Part of a small language model's weights.
Architecture: learned positions, no biases in attention or MLP, tied embeddings.
Training: a variant of Muon for these matrices, 566M tokens.
Each number is 500 + 50 x the weight over the matrix's rms, rounded and kept within 0 to 999. Layers, rows and columns count from 0. Numbers have three digits each.

# layer 5 MLP up, 1024x256, rms 0.0911, rows 787-799, columns 0-255
531483580563535466404523458464489545495540524500518510499541535519432514393425517412494489521514468438501501471598496638537611510436545554447428460490511448539549361470470436461399475449448457557506521481468517479482587500491504439476422581480517502507510547454562533499575551464527456511535499469538492548437559467392526473497576471564398408536453507553521435450586486460520585472511558432446594508437468529574508466438480559542424467481572410466412560548533528560521499433645494559427642542435497441488444661464475471462537572460566514560547477595498427577453503524483476512529497486509641473523481463529556534442472500483451456463430480491414517545411405497558547488546508442420462556468436447550568565456496548452509526473567532496474491502504487542583501510473538
507558413586513473553592495433527458582474421488491499539510463571548624479495516483534497442552513554452567530450437550549499480581518460576545421505485507527527509509555481463506439547464502421443482501431510425487470519454397480404440546449438476510632502507487482486514498520549524411513359560532515519452540441585503495468543507539439376528425425502481451578485551501530486487492526565466517436508501542513464410469557570536526427498484475536510448429443462535498533503534480523448522526516522487466563502533583528493603447575537500426483472551516458441515566420484478487497486534534447481492520394399506439515448416490595540518460467496509489507492434450579490470535560548549536624500529492463435519581566464523504562489478557556499438504529577444498466583509494
439518570544499510474578472432552473494423497473455515507545466435559466486496444467520521532609484490520474500482549436533454548546501622505505544431488496473531517428489420518489486468412469481510541582452363486511413493478516409501533493502439519498520583476516570557494574443537505481564531507436461407486584457423559567585533486509529599501615528537533435510452408482441562445522518487474465503455487488507554489450384422441507558558486456492426444512504507486490521491516572486413537439523500450510441546489514485513527516531489510416486503560516447558473513508514509599487481500503539490504542466472492450439452532489394480564460502475467604534452474427585445539618469483625551451517557584490516522489422510462535576498536529559480427567428498508526596464490595
397536397514537481473476430482450478483466502429523539474533461442494498459518515429530567534535506507500473451538452525576546468438479502506505609440481472511447357427528467501468488553515564477414492398480593473582558521594563424480487516530483534576465531537484493525517464490598555522515515453473487506539540500639586477546591499487529585454525510415451516470550494439514528538554512486543543390520483556462430507450428551550556482564472580547454450466515527466443467500517499498535527503527413564566495457525426499533426490373515461510446492413544400473521448484561564550414480450466566575535523487460511565471469556576443463480495450536554453423615449520547479547550442535417583522448534519464439550595490545528503528539576438454475531491408452515464556381634495
465481494513539378422466549497500466581578551549534438460589459617544454497483398463537473441481483473406407601565456549470509485541495498510476538544488481445478498550478562515551503407506438555455526487571587575617568495497538517523484506469486503363553477512447484572503531453423450515458507475469483503581515473425498471475545475439471542474518551510476458593511489465502533513554484453514534566539452510491584501515544618480526471424417466539469475597499561477555551560465544452440477498480533479590477505429488605566506515432523468462638547548583389451464507543453429488538467548568437384493409427532588445453414535487574536445460573478543509411494508431578442501513463461530501521459513505571458469480480453430566618589429471617506429448455541472441527539414541
436493512545495539494509551490563550492465467435523449447475531546471420527523394529456457573534422547456468530517509522527450472550548475436481507425454497587545560471502461449430520471487438410535533441488525434533427510582519463453511437444509468552458449450578519425445493559592423461556525440593540539454485496502482465478520519453430484551427446457581390567391522509572525549536509491499476532523507571499517548426535500572479544612561407594497480446455521539552531476480616527506484546511501515539586554590532517508527522497489501525529539542522555503540503496371473493540493467505468511485466416517488390565497435534445522550480480447421510560538430492483523489557425483575536524518501538482567521504408532458448539546483499491407530526442445651561470503502468
497525515557564470455548500523453545527535544597554515502428574503532521451509535494501442470514488504498493515533437524515540488516460473431421479455489522514418462423548449535508529535498581465490549431522521615512453557475528584508482515544483459505414514495438528472549510593522465424519545570503476455463470499464494571550614491352570480500524430471613481550523469423423536556456494561572498429479531549527492632572441543511492519445593322449439497532471476492510516502528551492395476506590521433499461482487551504490373450462420424414384495476447505445547478435639444577507527499505495517463499432553577449527476408494528520582417535557471658391433474528539548547479437418597537547453506512482477525489516498548455513499482553522549441467482571594518469505571475
515515513450442641585536566572487446482484514534551545491555479554469387489446495480495506527488417406535467436543494548586448503488488509474436595471555499571562475445549461476459471492470468539578442403505551534380575420451462470529540480482556423422448489447544523492489499576499531489434514506530429461390453506379365537591539551536575521530536506501546514524625561498535458481519417473476516478521559469489569553515432572532529607457352442458476481543519523542595525619512536583444505546526433645535489418381367467495498544473467453499504522485528491466470519495487432472468475482480567502519502597451516555434558599505434494518517532427458550520502492532582434466538513376482524479530530533470448484417448541513554557565524385459485508485493549480440508576559603
528543505555516474475528577482498557545473478453503527520413566489585569488498483549508460425500424571384564438505534528512528466551429491536517478472510451522501541484486475567501563553513473498531502528458492552556577427597579443466492534623516486542478491489397492514490481611506641570443541469444436531566508424536480392498546509543486490435416459585434447380538427395452463479476539454536479560518489519492562472419492539544606512462515437432594539527572489485515546434426569545609464426505489473457478459438515507432489598579469535518557416472503531540522456517514484502521480515617445452523511518472558438486454500488465553591446406469522487486484444470497434487441601592460436464590520549597549422497533543439469428560576450517439450446423453485459540455512478
548469408525546470505456466551565557519659591535428446439530554465500395531416477472499524557524548545475418473511438571513557403565463446490504430507487564557408385496488459501479458462494451426497491487432492509419462545479398433489425499450480490563564454427458575470515573526554416434433503478481486407511423526482558577487496389598540543556457424534502494517554588477476474489520591525582385548519464491595587472515489517566503494564459436522519600528498504482494536425378434456536456443491625479552519565411448530476518511474557532472572442669620490512547462528430534495444474557520400560504532484562557429531589475481422524496463469487423551449563556420571490523574441572545507492501446454499526500403478494475427523551482523566552519523529482647469494575572540
522490520460530448466519531500585442577503507552523548530622469534478495490516487481485510502486485519500539541431514538494518458530481538545587435511516438525484484494458435419532500500473523490430517541587516432521576480465517514550482547494508438488462430504543414515543447537502571530471518502493501492555461491542449438552447438543515486475541596478424454445501556452576423538486526551441426471386511530560413519491496476609585528441456551513567490445549537465463483368488426565520516549493517480440514522583452502516464454501558506475502493491454416550469406494431468445586561462507497558521515482474430545487466545451481574544449441497472492552481537529509562475526468503515562511488458550453520435554469586455634530529549444396550530442547548433500400477524462
512444470531449535492431528525550524460525486469546516574523502521532583483429529503410460527536466505357495463496502470408471495520484486501550453406495466544545446582468394488553517502486436465503531554477479544434459607497551366494497458524518396470508493482440434478531519552486504524532571488536473536529446571495619445407588528538564527516487437492555445502441558499465505488563431510490540479505489503475603671493564480648539505454524469402523508516466539470494480468626464584479584544518485502504465589516477577439570420570470525421461431576500498369531486554456461503521606485438461512454505401411540516479430537492420527435527456490473506543487506435590491530493538475495445592468464574555473489529419530519483588509565537549500399436413543534573442431607502
414467498563405471487545460534539500428579516563466481527566546527457495544491549529444440488523479505503481408501453514423480516553510457462483493510533603518464506463405500503485576561446624489478506523497584496511544452508441551521415429384490410510551567493456508513619488567470556486493526464550464537491473512529490453500465495524519449371453507481490522543416447648478492443478470469574477512535524502545536532507452622568483520542384539540399435581568471443445520453500557539526475466461469537571484514455511510537455498518487614566552524407579542481517450481498469639431477494491522513495478444471528515524444574419426506509530424409461645612541506573555536535515466436503507507590498457485537524516444476506533423457466476496581409431478645496467459463474550
# layer 5 MLP down (transposed), 1024x256, rms 0.0921, rows 787-799, columns 0-255
455507472475492503622460537531494576547495487490495569471520523482478421570484526521503468478570522509531547613567419537489543514570435572591490483390504504482527523556487527496507493545546528442443513501541476486522518556504376438507559565482522485490513495486517552463455553479462544443496546479483423575500493558558500557418503384450598491458592437512469541515524474543517493508486456540549423536497398543509466551499366526518467362472485561578553555511508402430445444460593441400556505564507560471505574530519520472506568438422555454571466500493499540425612523564478550479423482531463515518542434577547527492431484412515517569470370540438484468428452512534456569422399401468513560448497478573503563542543547515435457542520471552556405532449500460488525475431432483
463504533498576453462516498528462500506444485504588536536497434471483557483457496457460547488494506481542385529556487522466512494470519524464537515593539507477607509615554524515442588481455443477572515484481526437548454543499428428439591551478527505526547498496483509456473496396345566447543507478510555520474584597531385502478512462516537513496554538494479527500603557508480565534549538498578484491564579465479517468526488511477481395465434556476503546585522422568470540506471443490503462462482520452472497539399441564504532503511477418619536502483505464468424540548496486502536462528570528611439417508436573389482525437502571557479455477417396501522533493453554336484453515568524484480393496482494562469521524544469459553443463510492524428495528563404590468556391476
499501529560495520462464449449498400551565524495483489488522547473566484488520508536550521478524544498465622473551549556483517442428529470477593541496518459493541583475493502448492599489513545472525487433488450466516502536567542583490495440516537411559499454537494560433531543466466480418441496554511604527473527558457503491399411564575505517474427418504425494462413496465451538482509475599508600499554498528493605458469535508518518483475551596630482485544485504454511430524441507515502492518504547485462471493491471553523477464617447501529522602517424544440473483527433405478531506519456450476434439579447499546501497430526451568482527466496469357449546513577512502457505450449343499507462520411508509526535533483498607492555522549481565449401536510433508497611504476
431557517586483520542531605486504559571537499462474494582561460527514488513506541468461422477519318417482574530505523452442492491511548508464500525440638505439540576471536498396537534509509511514479629368429414457492542473546547552527479511487461499502427527429554538461443558486507453502448539466482497515538531607476431478473549467458528506529564494608395472459578509532418486517533488544527521474566517437470467486470554439494412509491537543478538560515535534480598513496556456522544451568591543573553477546451510577531470512508479504486522419476540514466572460567430458406474540403503468520453507399558394546497481434521511508564524483565503575541504573486513482496481483471475459490534514428490550477469435452512500418477412423553456460484548468525525469549429557
514547548413482417486479567521540530558476514471497511437571484469510484515496467464466407583561512456438486511515492532595594520545538538442428495496592533538565493462499501504578440552451585596469624483540564479438517567492567565463425471456546502421508384441492441528430502517502551585462484554497541485538541519461503514478517470591529548502563528404477567523488545538455548551506477500444467568578491481512489453550472567514360423487486486619496481442524417501520515543479467485530494418485473518419543537401566508437465469534478527486494501516470390507627511459430402428510526585505554421494625531531451485498475464412476546552558527577530598485531414509398499440456401421430462449586530534421443449591417487516521494532536403385471552558614460545467496458524547
476528459499519561529483441536429482434526533512430449416447553529516487517473534533369506540449520583567442481506545484487531527369548535531534457420566510504499569453478503397512490548487500514479505487506558567515488560416496458492545482544557557519528421518477530388447485517481551525556544519502467436570544490467581557510492564431616426460608521443486556534486460550527469428458564436502519530500478483477442544497477465550547558482529463527511512501486494527536484491459496450564546569485469569544526562489483424482470501538399410460550504438590447523622453543508486517418560520536509605538518519474537456448505454536528432491527513476463540434536535468421449438451507495478456544450410518498505561450482511467489508456516484540531458550469473503544437545443534
515491556498508500485522496462596514473501459423512403465386577518521499517536483526543445475447479491484448526517538464537468487503484552496536643543535383480494501480603595453511474498493567476462484418426438524525455554569443580502376465539425445536394508530499555515538466463502535428518523510540461556464531535495533446477534539515598452435522539396537499511553516569523543419475516517568520491428523466520489426552446488488518555468542517598532583455509413423494514490498455548546444466511540551493414577579515499622542540566496567504481522482518423477590471610476569458563512393472529511434504463482463470497476468439557538491451345374447499525496445433437454469519529608518465469542375553464641522496520443445571452438389443477603570524485542640449474601500517
508514428510550389400559438465450530495494460502490464530417486407488594458490522558553521447491428523475558564499541513497584506436554481486532443521503505479388511497574570502523561512463423453417531534404397384468514460525486506438411511625473536457568456542471452506498458397479518525502537554456495511540513512566509442586542448507479486569500498551479488529469502470483521515522538546512539501516596524490500472551534511436425443424580479516583420539517538456506493426512477526562486472508529437409455535442557456528525510451435508517444552398578529478514501541515499532578445460474429528505600509515473399558485419526523584489452534555564448501435527488571558498409549578496487436527460456527588623528552519567527572518442496496531564469476475470533555514471458
532497488524481511432477558568412605482502562452549468426475506466500467553520632557572534451437510481555497456448589526471453486468439442487485441488517499477550524498430556501461441568527535421550409483480559454527422503514469480488484585570497563590433407508521509537529429524521563511448482520452544514547472462427560467459439443554473418565522471473432429467427474551493433507466493493506472482443486667553519554581497428475445561510537525595412577482511568517419464549575455515534516382521422571518503407446550491449473513507450513467536468534488426422604514413479489487390529485515479465531584521563502533523492529505415536424472541460546392490520506515474455560483457522483561502604524458460496600435503557455623552399462507471532570496531515523520519546556556
446506518408531537557486464573514554479461444588443562579554580434470499529465448502553549513504478499514489394468497533560441581522506413498498590369511601400530488403532508519490519409718507447633550505553486539509511459485513463521479502569481513438527423459519419464517504480509485482569583459473554498439465468489582563414497470507428487571478542567476436488583414493511540635550441457453522498529523577437540525433523523536412400531413422472511362549453436584552599442539466458548562461566519492476471408414521519526484522516400518474596527570477473395469575560441508574615562574561515536459459425493515530546464530502446521518555528534526452474474452576459561512514463551445383467626544452445540513411447437523465415443461511540486474391478589538489537386496565
444491543508446467475562532546403493420500587526496525497464515535498521542512545546606561426517475475550470536507576487467524539591452605545456545501462510535462454503556526518557385473485537396583451493461534429444559448500487484454584444538469531496501463392493578461471534457486437464441427548449447442461590530505576555455419426468479448507518483436550508519436559509441445521524492509587480510478531586460469540531502524515528495570491517490501475563453486507575569553486426537535560490476484569558502457400504518524444438499417375481468533489469534457461500437510430480364428445458528504516499495619524517511505418542550501481547522482560575492504493452535489564496481545451547487585420547542498534581518461540483485469427507555480482508447495520510578493549507
495628479545508504493489411485509594553462541490556501474497620594498577531579509462463523437537491509479508437500559548485472483457468466509533427544549456470526580496495585518498451465628496459543547467482546541469374608455538525461525519612439460471541485525502474402409543494456516522560411474499448492498504505480576452423467571433523443530450538439614505514498419591524543545469493469556448456541488516470526607502517444415571416508464468593542470450519559451545470435447581519526376439487513449473498447422457459510486447457443533505583544539515516476463521574467535511452534531462539510576538440511507502523482446500479559490500429560561521532507457582473536554551461547443519564515364472457468551544478427450465488470559503395547453463501550437429495527482549
525522578571546547505461495488466418517559496502546506536409501561577567493476451445512495607499471492485570468537453396474530478442589452463449432503469476369540532528517446473395420546504424447458528470482547482483567417559518477435619581427521496498505471468510464520543516421484584435570428494565495537479485523531391539547633534466546470387402494541581543511550525443525515481409523543510447494375491513541495444502597440466509474569510516577479512441443499470480543531502437490474515434470442536568571533546459554488530529548547527512409549413492514529528526607482508487506474480507480478503516515568499520397486514516583525534500588518431580344479554559466525483419529531515520452487476570445422478509496544390470506579538500519542460491442461493514540547560457